config.yaml
num_hidden_layers: 9
num_attention_heads: 8
init_std_qkv: 0.0251
lr_head: 0.00348
dataset: "wikipedia_en"
Each number is 128 + 24 x the weight over the matrix's rms, rounded and kept within 0 to 255. Layers, rows and columns count from 0. Numbers have three digits each.

# layer 4 MLP down (transposed), 1344x512, rms 0.0503, rows 1116-1124, columns 256-511
163184141141107073137139149109095155122137112119105107112115111123124111103089132150175125130143147093112131162142124155129107148129125091113131124139112118145165160160113121151072126130117129122105152134127135154123121143113131124116140112126118152164180145137107105171099141112129140150104108128113099122099110081157134125127105153136127121078157139132137141144151122138109139140085131127156116126097113121138138111112128144127137187138120111151173092126128109147114159074115129076160126156073151170136121139124102170099113110125127120126101146101143114102162106141126160142138106127143157104141148090107123117076088135138122156143153111130125129136117092151132081148121152185137162153127093113137119125156140140149128155099106162145180075142116129167142114128038168
116110123153114165116118104156120128118105129112149102143090146115132093094119133107125139144131124162145120153129144089114173120126086138125125116109137116179142100144171129132157130162192101094135127153134133122102110118121093120154169154120160152077137156131076108109139154120126132129127124092117103107156132136101103126181122143140123157130140117118131131108140120131097113101131174156125127104037183133095143155117122107118139117140111133127101089123162086112125141156139122121093130135124130145103075094148132086177114152157138109068119139093133146145125101170178128086092103096147125123115136107109109170137154138090165108116151113175134123110114123165125123169107159116131086180159134135135124123118136113121114165133106150133191140125099162139121100119109172
127121167111095107160113170122148151099104105109133134107151143117132093147113133112108146099138106111164116144090100125153154144089088114158172122123119134167151145124143127122142125142101135155119102142109137100157134112113106113113103109122107172152111139134134144143123075108106127161146160120125148162080160098083109145166115185166124122129107124101112134134125128146117134099166122103132134129147142143135107140150117118117124168143107115118116124107141174124089090190136111154142114208070089145123095141169141120119111182093105152161144120165144106094135142151124156097138168117137165103155115097125170138142143132158140140170106133122126112147143123122110107134170110142108143121123130095132157124109103129151108182145112082136129153097080151103150138103124132
102096130110118118139093128125097096072145121080142148142151125140120136106129108081160163131129147097141099184106109134098154083107114136177105124121120109120122107114131121124164125132114142189112122127113152140143096131171129082107106139170128114109138141109115110127087121138135114135147152117165115105117114107127121123085129114076132091105154066120142134132148143124168150117139153145143110101128146126145135143160138115130147111167160149117142147159110146145138130122091158136127135096081105094116105149092118159103145178124142103084125120146149108135128128131125174076138136153139156117106135121126140071144115139107110110126110136156117125102173146145115162111125132135135115152109177088124127109094134143171131144182125116113122061118160152132071154119135122
151122121126119138197149155115143121147130121141149126142139139158123101116100107141129137124187145117148119118124123114176103148173101119152118133110132111137103130103103113117099108143104155113057145160158121157115142140136116099163151150155120105179140087085123122114107080077130088124165078132147099101107124116151172090161119104124129141127121126121125114092157135106160103094137115108127134146124123117171184078169136137106136157127120122092156138132142100111134140144083078127125116149140169164115138161116127143163139122108143157117121099138133134147130101129176193137118176123134165137136164135128145162143092172125122106155115109162150096120109144092094130145141118102135095165104143145156174141098129161147107112164130185071119113139118107143104110154126150
145129132185126142105138157138108129124142137105125109096158117131107130135150117105159112099133162097103152124123141159107162131167108141120120135119134144116154118159142138107123121167165099134138104125133121121142117093080141098151116150104154145092134166139136117122136141137069115178132131133109120109158176121128139089182158129106126109133116107136152102080124151103135171119107101137108089104121096146123138115142107084102144104152152098091134118166115149133147134159155105180147111175121137110145149110168143121122102112114106113124108088097115097119142100128138124158141135155092126136162143169156152138061149115133090172090088125133114133147115134169083127128147104182137125112125100150110122139168144183120118113151178151169145135066121150129135120139121106
134138134125139119148097102149122149128142136138120162130142154125150140099149176089111120128120072128124149110117123139163112122180136147165133142124096135127173141164166126134135121133145111136145134096169123135174124151122121117166109080153156073109131174141129138157132136137158160140126098173098180107121083134109126135113151143096125159110122160075149114170153130146148092157113153099113121118085117113110156080175146129117128110126075116075159149141150164121056154146140171120140137120155138125160119134116093077137133076128198117137101130140150105148100160117137106067154157122101145139159104115180198105126112155116195193107123151126115097115112108099101133149107094133109173168133106123126090139145232122140130104151144079127106088137106133138114147122116100
150127134131106115131103103087106181113120152114100104118109108127096140122139093115147095168100158177118144158162130125125112151122156072121136116143100109127154112167176123109100128116149127132135120119155138144167151116129137156111120107108158125148172141147131132117088092122057107133127127131148112129147134144110148123102139102133123190140135137074097127105157120132102146089167097140125110110127136108122126137142123118136111155133127124124156077154079120098138172138106150122105070152141154138142136104128154139129105109122156166108136146141069143119131117113153140120117106107074122138137086102161122071161097179123103125090113137131123155193112134083111150099144119134121122115157127090095120138106158153125149105087123079120107130122086123119151110134134106
074081099130104139138115092098143134181137112157122127088140110143108107122100145197133156182158138107142111150112146145132128113125152159136157134133170133134168108114141136139144135124152161165127128099148120097135130161131132122117140144099085117136125129114136096113109137103137151115135104132097083151133100141115113084155153102145100109104125134132156138096115129109090171143079125089076068144132083152121143195155119123135138098140111123138136147137118142129134136089133126116080108086111139116107136103148137107159128109120116105126107148136136150117120149154097122141107104125132121115151123145154125143088125150137155159121105143113123118104064133146146165123135183130132136148120135172116124155158173111084108139128118146096130124111123132151120092141129115
# layer 4 MLP gate, 1344x512, rms 0.0793, rows 1117-1125, columns 256-511
176126101120110122158137107124118118103090151124166132152144089090115181130141124160082141131115124143139144091154100155117147131122116171164141118147165103111100138133148138137124133110159123098099134082133111120156143137063123108118129160098086070123147140152120170113131140101124101150119095176137127108133140092111122143145164123132142119113130172109123131105133124127149145131110159157127094089108100138149138121119140164180098100134111144117126120088119124190141160138156102140129130161131169118105119111147081134147101094111142169152130147153149153149115154109138122117137145110116129141163163132129081129168143131098135163121136150126143110128139153122128131173157128100152130097115152096115174104128127091146148163132107131128087115147099138104124089147149141
088112149122145093129125123124113149084127155163100156149091130157128078107129124139083094155120152113154084110143131106106184108088110101092134150138096149151096115132130157114132137143128108139133087128095137177115168150115134154118094140109147100122173142139116056126165128150098106147108136162182138111087137102100125126154134075077133137149110148148100172119134115132110140096128125125116167116121125221147142143104175128112140106081125120121136124098136125130150155121146110113147153149139104157124128104150121118128128105142056170145150155159133172117098099059126106172120151130118121176122154098149121101102124106143111121113139174102154117126119087111119107112125144147104099146075111156135100165147163108185087144123132148138138105127125150156107115132124142
151088069132161142108154108117125131123146102139113098134110121136105162157148124098116146125130126107161128115142111123138124175129069141144152144133120149142150104141171137123114116157107145124120133128141143177125107160109107096130151124124127095127131146121111156127131168141139147131121094130137139104122140162123107175095127141100125115114093140141083169151158119145088126134128131160106088105123110188085160096100153109093136148098127140140107132088117111096151147129115129129135178093133114101138152130094111137126168114160118146094123142111132134137148141168150139131155121123188087137142113147144136121115109175133138136111130144093132083140120132098185117082106127122107072082113131083131135151094133137139144101122159124134148129116148097105140101171139166
162075127096178127096118088161115097134166152126141128128124137135143146145138139104136121161123113119122178126096127104131105131149118110128107135078106122120115152137094167178133132135114112106153059141147142129159134141085149188126131131161124093136159099126161121132136159122154084090133152127132122089126167120134120164104132099131127148146147123125110172143087159129146165126171149101096131140073129140134174140089107146142138148110176134138138145113132144179166098134085129132094128106134105157128130149148088112141130169154076135124086118119129126125120155110090130154119125160157149143163123137131127128090153154132146142110164131116113155127121092132133106159137115184099121089108118121142171126135123111134108139112138118119061124153109134119163134159142100
129137127125120129132138103133133119131087127111143086145130140114103102086151085113164156109119163142113085097150166084106153093104109084078165133140144134116134116123084143129160119136124117127162134141141125159095124183098143151131106145102148116151123145125111142105106132126132166125135140104081123114105119121130113139115122121143123084146130145140145109114141185127099125126159114075121124135152085157117140134123123076129106134150128119158144123111091132135145143128197143125142118089128121125161113140153085142135129143130080087155140107109096142101129183111118128127149142086119131155095129078090078132134104119091061132153156113094115148122118064125118168108107088118108168094084100177131075110109140083151146153170151116154088121084134115142112109140129089
123107147078110130131146123088156109147119169115098120159125114158084098128143085104104118121133147131128106139149117121120146105118121085153101110167105130104119123104148154111176148136135163125110170141135138152111127106129156136111072110130137121096186118142104111109106114114163145140122160137092087117135144124125166128140131096171158147142129142135141129178148153177111160090158122118084105131155095160152138112164099125106143114126156155152128134148156110098159139151113127127182132095119110112148108087173146156135130141119158108081119115136086182114133104087142122157160094147155193135077139175115112103126155121103099108146127119141118097123177183157133092111094084132147107084121127099133147082101141161126132166121119117138124111121153125106123099142144130
124149118134121108134149111109144102124146134104122174102124177116114134099113129143144144122144138116124142105156136133161166152137105128113098162019097126144143115162124125091130126146167159136133142104158088101120095119148166140122131128111153127125126108152140156122124172112130121099190116129107113135134085102167118097121105099157137122124100081121118162155137100132070127127120079160169089156134148149137102124158113115110151106096122126106119105094133151135166104107103095161164124114137102142161134178161139221148139121096094126145150112116113102148145128179130144100150153185152115104151126132113149124123104128129130134143098151106150136146129101134151116115174154152143129117104117151144121097146135134112099102110130124099146119113127147094149081143130149
155156146136121134166095067132160121111149148129165087112125124129112118090132080105139134110158079169110125114168117139166108137107123124118129127124155107117135116116150136168140115141107124129130140151122132095118146144157176120158167109121150126152139070105155151136153122139131118117109147165126116161121134082136164180074131094165109104103091155047153110147142134135109100121080171141113080145138133125136156095116110109164155131124105132112105096119110130154140135115121170130110142099129154138157123080161135107149172138167157108113110143132098127136084109137104125097091109126168140127112110148135110095168119126117124138111114133073150145169126131093138119137108123083211097159125141124131148096121158097123129112107096130121135110155152098147116100160168142
125165137141173124129100106116121122138137123104127172107146160119144130140185189127125130121142165137126121144135127133119124138102103068119135154129099105116156126101161161063145117098104128123130117162105158099124098119156092112138147104121120153117130150089098147118113134160149156149128139150157099114115146065092154143126106123120104121094168104082127128130172152164129120145115139158161181143137137127102124159098119124185114111140146105101133167142148097160141139103118130109146138151153173117124125090141134096154138159104113105144080166165141141144106168123148138118142116129098130166156149140097133105127099140096108137136125110054134134119132166121144096109154112096130148140121067085075166130127143119121119095121142116134145113133120108144101128133145132
# layer 4 MLP up, 1344x512, rms 0.0854, rows 1117-1124, columns 256-511
106173133147127130127163146111161138150166125100089117115090125173118090134122139101122137085143161129128117167121181110153134157101106100199183092143144154154113081169095102135123142129110130124111155150144111136141092138149136123145118152100152157136159117136131133074100079116125161142089164125122096150095159125135117108107084114118137132158145126110111147059127116140120066100121151151159157137100096105123117129110134175106109104105116161152129131152153135093133128131107113113120143130118111155153119114107150139122121164117127104125116151145116141153099129138170149097112126132132157095130111138125161132077119133170230103154123114156145155128106134180117098149134121168104116134145092114156120124095134147123166125121114155112153136125110138123144098116122130
118108129121100147127119142121120076146156151130118119144104078120133115094083078132102095137141131101126139179130106174125141148113087107124135163112152214114136162117097117121110105134121130131110107101149116121183107130133172137126132097090158179122130120130120110110161134150123126093121137090132093192162146115140113107126097114084097109125122145194155096085140047155130151108133203148171096098108089163112152158083111106142123127112133137099103138126119103104152161174135144113118093107159086115124105073095164128117148132118112120130105105159148104146063122128139148090126150132136109106151093151103156102105151130161128148184102144105133097104187112122131078122154157154144119106148161115174112120146108138124119118157108140122112103091126151102110142118120123
106171149113120094181160137146164135171084101125155109137129116120113115155092113113143134120099101171141091137142161137128107090161182119165133113161157109105122152131123148090119116128133086140196164160111094138122147155155137111115099134157144144152098095119146107139106118169115104129101109101134139164153127099116126116129137160134105173128152138120151129111138113089135148099133107102142168200096098159134118094106102168130137131138086126143152109124168167182123134133125116149138133074143121148131116124131154085127124163145115056100155140092103154116095106134135136108119141112147150136091129102141148122146096124109154125148115102150159132132075111176156132118107108138102122154140111102128155117162106169139121152130100122146148120127165127132144091121158093
134158131113106105120097156083156112142119090137096132136120081122136101136152121151169117153091137151202123106103142185117129144123147115138136127173117123153163119124139115127126163127093154123141135132112124103147155139136123113108099090150148133171150119098131106182138124090107124136128110118109099145176149095126143107134153117137116122110126124140121107067111130117132153156099127148159162099177137094117110109114119135129151105111131111124145122122155108113104171161167131168154169165125168115121146112129126113101115115088186137152167134120125154121145115134155098173156155125142130133115125176119113095160137112103134101096144140080100104108126148145134096107155160149137112127127101091116155125068164119162112140111142164114128140129125124159102152162118132
084130141124145121140051127132121123131130093164142104158149192087127148153142162094136114153103138132152120089148113112113111152183105114139133092093119115126101127168106107144138115157142076112112102097180180144141130170081099121168125094123153107134091163149151114138066091129106145136123110138134103132148113122142140113122065149118108109111114142111126121134140127128139156140111158154135090121121136133152139125146150169117142101142143186126131095098112130092148161093109152169170109079145119103094076116139101117105117157137126148153158114128155109163122136151132109128114143097131142134151117111141131113126174134089109138132137160171130123066138122167155111102127110123151122102101092143145149088153143095139139105162162109137137152166081170159120145118158179
150120122140147162129123107124101176141104081148140127108127156158149129146127103176109117125164147150065095166087141138146104099157130165111176113130100152172085167101112158146130100149159123165113089124128123095136094176105111145147132136065127158115125160116083154201145125083147127140105187108135094138085096140161094153106131144066113129122124107111089107105095132139127105166128129106111072119151171161177120134093148117127110126133128105103124144099134137104100150152126125101140107122143123118144157124132131129103134092128149113134177102128119133142106130161097158109108092129117119186102116138148180103115100098118126142147155147131119134118074133122131097139143134136141140168086155142139108146118166105120150158188112139097123119117106149164105172113118151
128162167093147126148082127125174134090128159134150067132159103143137108137173117106111135141119114104110112167124141136136090116120123119158148145145169129144082130102135130158146060124137105105142102142133110132132132165112106093131116120145112122104166169151111159120157118127114136157081156149096157138125186138127111133139149129122128138132136124126135173124096125110154148109118145096153161123115099139121120159121115143122136164145103121112072148120125120149110148156068131142063130142131117106121129197132110093132152123131168142125099159100135148156101115135135135116102098137125127134138141145121144158133150084119104138126128163117113140117130152146107175138115099113136115147173132114124124149159135153122123121157149096103142134151132127089144140153130157
130130177123119121123183124085121137147128115145141177103070118142154143108175086130125088175119074132124149149092163122105126135137132106153109103125140126148145134121110139147165153129139130099137139070094125110141133127122089144157139145118144141130132125094098070111158146132134144137139127119158134149125097169106059134167140093114161107145129125150096126141154148121144123126129124093147143144139107139111089138131137126140156074098127149110098141114129146140124090107104133105096132137113105149114076113117142119126092124163119178107138121121146094107134170106157088109171088153114144148109210134133101155119149138110149130160125100135086147121123193180102133110169136200106132104163122091114151176094149133105159168102169122101140127110089090128151162137116100